Part of a small language model's weights.
Architecture: LayerNorm before each block, learned positions, biases, tied embeddings.
Each number is 128 + 32 x the weight over its row's rms, rounded and kept within 0 to 255. Layers, rows and columns count from 0. Numbers have three digits each. The size before them is the row's rms in percent of the matrix's.

# down: layer 20 MLP down (transposed), 640x160, rms 0.246, rows 544-613, columns 0-39
# up: layer 20 MLP up, 640x160, rms 0.217, rows 545-614, columns 0-39
down544 098:220132117174149139118111099105132081111114116184152124144141122121139075196124118122117169147175118075186150104162100138
up545 097:088110113127119193116100152106067147169132163132066149089134100134123203104163150108104173160128119073150096090125166145
down545 095:130137128144124100078188104129120118129123143122180135240131158107173035121117139136174097125128128142123108193167131131
up546 095:083113099128115129120105189145113109104126138119118088126154131123123131185129108171067176136169078066107090088129113133
down546 104:144141136107107101108142095097128103136075155090120100144113198101065088076127117105130121088078183111164102164114094126
up547 097:118181127140123159154144144100097120107165087120118117087109177134102071144161137127124146107109122117101142083145110161
down547 094:174092118146074156172118147138110144126099182155098093165138103134214147098143134130103210112092170091116136128147132128
up548 097:174095142163136140133109095099099156161197124181132127104139094144133137120066130121142098149184124104129129192119134094
down548 104:157075143098149130135187078109145092144148143134169125145090174126102107102104137102044145125090141132095145119102081127
up549 095:123111129063142126127150071111122120141098154051078142121135138074120171118131144112115156130113211086149162089174161095
down549 091:129139131157095127156096129129108189109113105182159136116080158137107130154165121120141115166142138142110119115085150108
up550 099:155111149109111055121064123132105070106187120123079139145108103177185097122157156164136114131125154113126147091138080118
down550 101:175138144146126141106151125125131136093191129122136139117160098147144088151135132133169174111112151116210059117103162073
up551 107:077142175120077122169124108081168107154175137168100192114090136147163017101154165083064140120130163155115149080116074152
down551 105:162107114119156161135130133097109136104145119131133102142133101149142168151108104130079099118112124133147235061180106097
up552 093:137141099218114129118092093077134107161145127151144137131141139155082112104160209134115149093173128086115050158155086153
down552 101:133090109124134088160190106150150099103159114051182158136109073088132114126128100083165160087137118125171156089142108110
up553 108:103147131112124221134086105134128133140087152137124171079117151109096187137162158092098097163085139134133134119188190145
down553 107:075121034131115099124114109175115141123145147137086202073095151166147148141121077077140063135115155174131138124155148106
up554 103:141083169117155065123120089107141147069082100138135105234124114097159159055135102168161152127074129152087144138117112104
down554 103:098150104093113120177101108155171157106124173127141190124139128104200085146076185115149110103138125100131157135154131136
up555 096:151037127103103159199121150066113094107098151127130148115147171138045083170130170140128126181173119127133130125145128087
down555 097:118132079141156106178141113076103102137173100153141136128166084128136107080190136093106092138116189139060145061052169156
up556 093:107126086116118126161089159132115144100106120153123108153190146201057145116182080170119103057075099121113171137205127149
down556 090:172093152146103127142143133094118178159084087094157139161067114102172095134103137109040108143125121139159148125129100092
up557 095:159125062123074102115098151124117120160077091186086156144098146170085179147080061179151118143140134109151089141076073154
down557 098:190132102100039179098194131108089121090142176161164092136095131101180147136105166145107129146131136140110087112100103158
up558 100:099071100125134150158177135077072078137141165146202138151117107176061122131162133127076110118142147104144060151157134156
down558 111:089124165101105162086086134127113142065129118138091146108131101094138165175193213101143158128215087123156147139170062135
up559 098:122158140087151164118096123110110065152103144142096101093112090123089180183156121130125140119157153140080040031167126131
down559 098:159108059128145072121123088146143070102129148199123091131093155152110097114106122112156100075113108122104139216118198157
up560 096:103124120096145146173127097143095132127132169123112077127145124146069065162073098159101125131102146088164156021168178133
down560 099:168105186117125170158131178113163122078164190100146162113152101076135090159182170127129136176127153120090119105105126165
up561 107:119089131165166119113105159211142133085162181150055148093165159078122138122140128088092138116078189126155167107110098146
down561 101:125112155188126136104164172134108148126130145100099133093136114158143116111116099136073125109122183096134176097048115199
up562 106:081078122112179140105140137135072097119127094116177081171140115072118100108165150163137069163100096082130099112131170111
down562 105:188121166133067141116103221095113135140114132144141139124122094108177189172099113129092062127130123126122170104194077156
up563 096:130115133090110100116163069144109115106117169142081119080164145130128142146147115136139152131151170148126174117078175118
down563 094:135121168166089067053112180108149114077167128152124165165166074125151145088116146175078134115187076133167106117158127146
up564 097:090122089127169161058098182117125104103142122119116121069128161105123096177219153126105145096172130146104170108083154103
down564 095:180100136145114120200203110159078175164099100081100122131073107177101126109112130168100114147113138119111115118114076172
up565 095:145139105113100142090076104181137109126184129178094153128107113062120075152129084172184096149165151079178178111138126116
down565 092:146150166185057084039103138163108115112081144143160127106153157109184168085117225113146190105121073113154111168109090125
up566 094:170136124052113078138125181102124172088158136157115148066090131101100172114179190152117136115078193061127149198133132166
down566 089:146113073115159134097117144138163149153087134168130129089094079081125151148089105187180134082135141136061109201148162123
up567 109:156107075125189119130133145167176135113105119094139132155138135086106120084141123158116098109085127092106148144171071094
down567 115:143100046111125147099146131106143105066145152138149102155138148093172100152151148117146138150190137101145134128166083104
up568 098:157083161130102181138139105086122075190124154121158098143127151153134118178129172110135061160163108118115152100109075133
down568 102:139183156139091115123093076091182123090128110137121102121102090123121133074129104106079136160149099109110142126166171199
up569 103:155109157111088094135114104147123118076122082132108150160108160078143153133082128132077122135170143161123054191067187093
down569 105:149162099098120131205091080155145096131078150148145113126096127109133094057123136085168123155140133134130181069100171127
up570 106:168124124104119099091139059107158117149105113122176124142139095097142135121136171058176049068125203144152098127185128183
down570 096:142173133059127160174122114149081135172137099119130141081107144140128067062137161165128100155164158131135111143126144202
up571 096:084085107135115110177067140027149102129121121148120100077148166150121105105098109095090143123084132120116158130083062094
down571 101:113110137124148154068145124117135180137155078075224139093159175169166142135130136116164168130106154065161095172135055108
up572 097:134139101138106149136111089136120117095120084131109133043131135196125123061112171133168157122153087092093123159134069113
down572 093:162098166158145129205115183119107111091115137090174079136097111103132086149137065093140102143130138124135114157140157107
up573 093:092126184098065140097114110175127066096109219172137152154115141122141155173163167143131123089147188183073141105176122150
down573 085:142069114118135147123155128127176077079180113147081207174103182114147090139136107134084123126083123151104073124106120075
up574 099:132095142110146095093099177125155110132118067098114094107108138168183130081044151099102120166104108096084163109065107142
down574 092:109174087114136116132173107138077146128083178108108158067130098225108186086143165109136133172125198116139137140169107106
up575 090:151133151165116190179115143074163109105103164147152129110130195107119114155065174164074107137088072098129172129158140078
down575 094:112151095107156118130105131118109154148142098110111118126150105148114163124118126129137159161155130160164117140112104154
up576 098:105120090143130122135132097120144101126088111156129168068147158096101112141154152139142138107066149068163107108133134125
down576 095:125120098149128164052100164070070138126140105177122114146108140140115144203091130167143158129198156117110119140150148123
up577 099:123127136109148150137063135143114099082113164085133158106117161156093120158139132138151154136111149098144158075118173096
down577 088:160121178110179122148095105125188164080113104141122159128150118123159173140125114154123113185144125086097141112158184138
up578 103:191086157101108127141108043156122098153083107108091122087110148118071132131133131152179115136181146091120173132148054096
down578 101:171148077119086125119121138144120152125079172159103101189145107085177152136141079143100106114107103110109167172148089121
up579 103:167144159139111116093074163216215127105103111171113173114085107097162137149101154115146134103158136106135149163171103173
down579 110:073118138096074073177076100151154100189180126136029119171154119130117139051126107165127103116105138138103085169170121125
up580 104:151116099155117158116140132115105138115081130114110090097155163090148152140074107148137074132095102112141158142156127141
down580 101:096138042110184085123123088089121150187109092155060165108148150157110124085115161092169170154076120108077106087164149159
up581 116:144120095067142130105172098121137150146107106116180145146093064107111078105112111154127135161164128080137182142138175091
down581 110:170118139119138191127159132151134122137108112118171137147079137088165142085105119095097144106155197138089093200135123156
up582 098:121110105153105182145163070108174120107135114158073130158123122133115036074112105092129130145148161120129119121099148123
down582 097:058140117171144112185167128121127135165169139147128148111080110149113152215145122127092125101128128125060100159138045165
up583 100:185109182091116150145134137089102161112164132124110145147151155180099080079139084126137105102087117063112151132140112101
down583 087:095146149130134117157181163121125073126101103043115121140108144106101153154102125096151164103099100123119158127219106193
up584 095:138143137125124138056167102150135082180126131130016139112079059195136120134100172131116127070104144138087082161115105120
down584 095:076116127084147094131142128123179075141133149142176123149089119135136112127054077148170091142069158152138152082176143181
up585 098:169115136032125133160165119130086119119113149114082138068109164103138123135168184140123113159145114156101163080125186125
down585 088:185154130114134141143138113083063122153150064100185153114128123119119156109055100131096123179156106139093134051129135168
up586 108:153113135134110121098194103077159163100190065193164123152160136115070106092167163140215143151097166136148137100108101152
down586 104:165133076106152111180147091071102170131123069097127106149101128156137109107164115092149125144141141089142109152188152146
up587 107:174111126105125185138123134088106153067145128116126140154068121139098134136124159067097077118190129148020112079174123111
down587 107:157173064072118061086153129165177144139161217104131166220144197104156101104095095103173117082093127099105153119132130152
up588 091:131150152127112128154127163094147119139087082121187125177129139088121186145157133146109142135124114085090202172140204129
down588 104:124095083118133190156131109084098058107139134105078106138075116082127093089149108136116052174168139139117106145110078111
up589 101:143148134137118134128140128105155102187118112143158149164127142090129124182139162105096129152164104103132193093164057077
down589 104:151134101064119128134113108141135134111196152087120116106180143198132151184096121188117123086124171153178143128191129103
up590 095:135147101189153078132112116097112108122093100121165081149082058142117166136152112084129123178137071131093191158183128218
down590 096:126135114144134179113116125137118124214181119157114153108141157189182067126087161081111159132153162147128043163109112094
up591 101:141101082138078149119166105087100094120143137179174180087111202104064145112082110107121127131179135115095080126146178150
down591 094:148062174156090159152130160143143128134114207084126131148100077137110135141183093156114189096170150138166082165112138103
up592 100:099126075085117100196108175073112086144081141117134133149101086084125084132125070163135168169085129127153147122124118129
down592 092:147145096066156139143149100100165107154164141136116190137146144135146139126085181174080158086133176128176188136128141121
up593 101:148101117117132145144149110079168059101131116143150109141157061121125182153102199106064143137118108114134089133125129161
down593 102:147149205173150115143076137085159162110124094084045096161127131173141186113162125160162185125151132152164110166131110088
up594 096:125127120126107140108154151163150132159140142127169144142156091141103120107119112130137096122123094170178119094141150152
down594 097:111143132168170168104097118106137182141139121151109127157102111145184190138152120130121123104135131096146141164106138125
up595 109:129151110066129065152110076109075111157190116097078115160133150126156121125126137105155112181132156127144123112119140108
down595 113:132131219149104155183178141141101203123130109067143133136154170089098111115095170126133131144148117134131079157103105069
up596 100:130139158155116101115154114142093097158158170185090128122090084154093158063106098144142115144143134116193116143109124140
down596 096:153132108137144130129128085129133032131155149178063121129154123092107151121151094095149130131111117084130156105110146130
up597 101:146097094129153146131160060116094122147071154146083081129116131141102150150076166092134149141092131113152181138144155144
down597 092:176163066141124133113165164148108173141170157130166051069087145137112157152156113091112138122111089107127093146158118112
up598 100:189109191056161153143145103118104129087111083121089061128125116095109101126094144145038130097124117130099152108166137106
down598 099:136130121204119138102106146153140153121085157153101140097100112120135113098167110110189137118101144121159074068135130060
up599 110:162120090156145090081129118186132139146102126151154095114195127081092106107073081134141125059109130111112108115097109100
down599 097:119147153133081177090150141101089147073115099112094181093123171187111134134177093096123080208117120094160043149100101149
up600 092:123099171084146134106114159185060138175129157145171127143141087140078107157133134105139128105188159137192141129138052105
down600 096:080134158162123142141180168119137145173110059132140102142147114111130125097156133175113155171127127139094107102129148121
up601 102:147125149070082173091116129113183115045163088138111088080148149106076058166151104172101141124147139141140076123076106153
down601 106:128150146193089107152137150194109108100159187124113151102106088102110110129131042074116122049078153109190134137121151117
up602 117:147102121135085133179096117207125080139163108123139148197137170102119175105151105160143162130077069146117132157126131165
down602 113:122148088126108106150091139168132150091138096108119146148179185102160169133109139154098133147085120119113096130154156109
up603 092:147114139130053113144117129145135113133142091148070068170138090057161115114077145053093138095145162106100155145106180121
down603 097:138124059100127067191166158110159160072151139117098147154133093140171146170071139113145181180119123112099102128098149164
up604 090:141117145094124094110173127123094118105116104159149086138098165132125113098162139118109147080095118082132126104116190056
down604 087:191104129168170148061060048092134117158181152147078117099123129131139100123175164253112107110173116090114106164137130132
up605 104:198127185165145094119155105156162146130119152115123125140137111099100114113157109126150165184108107036150158116082104079
down605 095:120162067103131130126134078181125143152208146119141085105206138173135146169106125157155138182178107149137151129141143109
up606 102:107081181169154120135080118106128181184154175120149131103118127071112133126091091141154100169164106071125109110129167104
down606 099:128140174136144161116105137181110106092136101152136116085094092139148170208055153133147169128145072135108186223119083136
up607 096:224142133114060083130121128158145150146176121169115183153052115150121138065090108082124145146147088126059114068156206136
down607 097:094141120122142116078108055119117078124136109117168117122153132130132091130160072159127141127125133119152137142161071133
up608 098:116183121098153193124132121118156114090178162144111147162119183105089105099118136163140117122196094115117144117177067129
down608 111:104026143121135165087127149095138074106063157092152173116144056171157059185109059114124152156111144070139070151129132119
up609 103:133112110074077178148218065123107137109137104160152142090156057124090081079120178176145119128116081146118112145117116140
down609 103:121131123096101141148125084092136160143168209083128178129119108160150138142151199156082175072152122157094145156124192126
up610 094:174156183076118170155146159092194105150096095121173123112083111161114141048179089109099146105101133138145169117185056104
down610 078:142116157142101131050092117137099171140144132171140075206213101055113151147131178123162118147147129119163132183111144161
up611 100:138140142119169080134139121199185146130138145193084122123128141157105016142127181163117082139137174115087166089186095108
down611 101:096117173158140115109139153120094084120082165148092206162151172091169105078143135159079138092177110132103123128131186111
up612 108:109117145075115116132140123119136160129103145070180161066106084107143158080096111131055105130118093079201104097105136090
down612 108:151183116143072067142166092081185122161144133154100148087159093152152098076066102159152134113119126171167157141080137142
up613 102:124109155072095138135137151076117160167168152154153066073097113141102148196128124128171089144155140145093089068150150115
down613 101:136121107145098164178150068087111101100171168129071126117142101122142131129104176148058119111147088131136150187087131112
up614 102:150167176102104110140116157174137086169121120115140130072101058172110156103154146098083102185151135116158174107093119153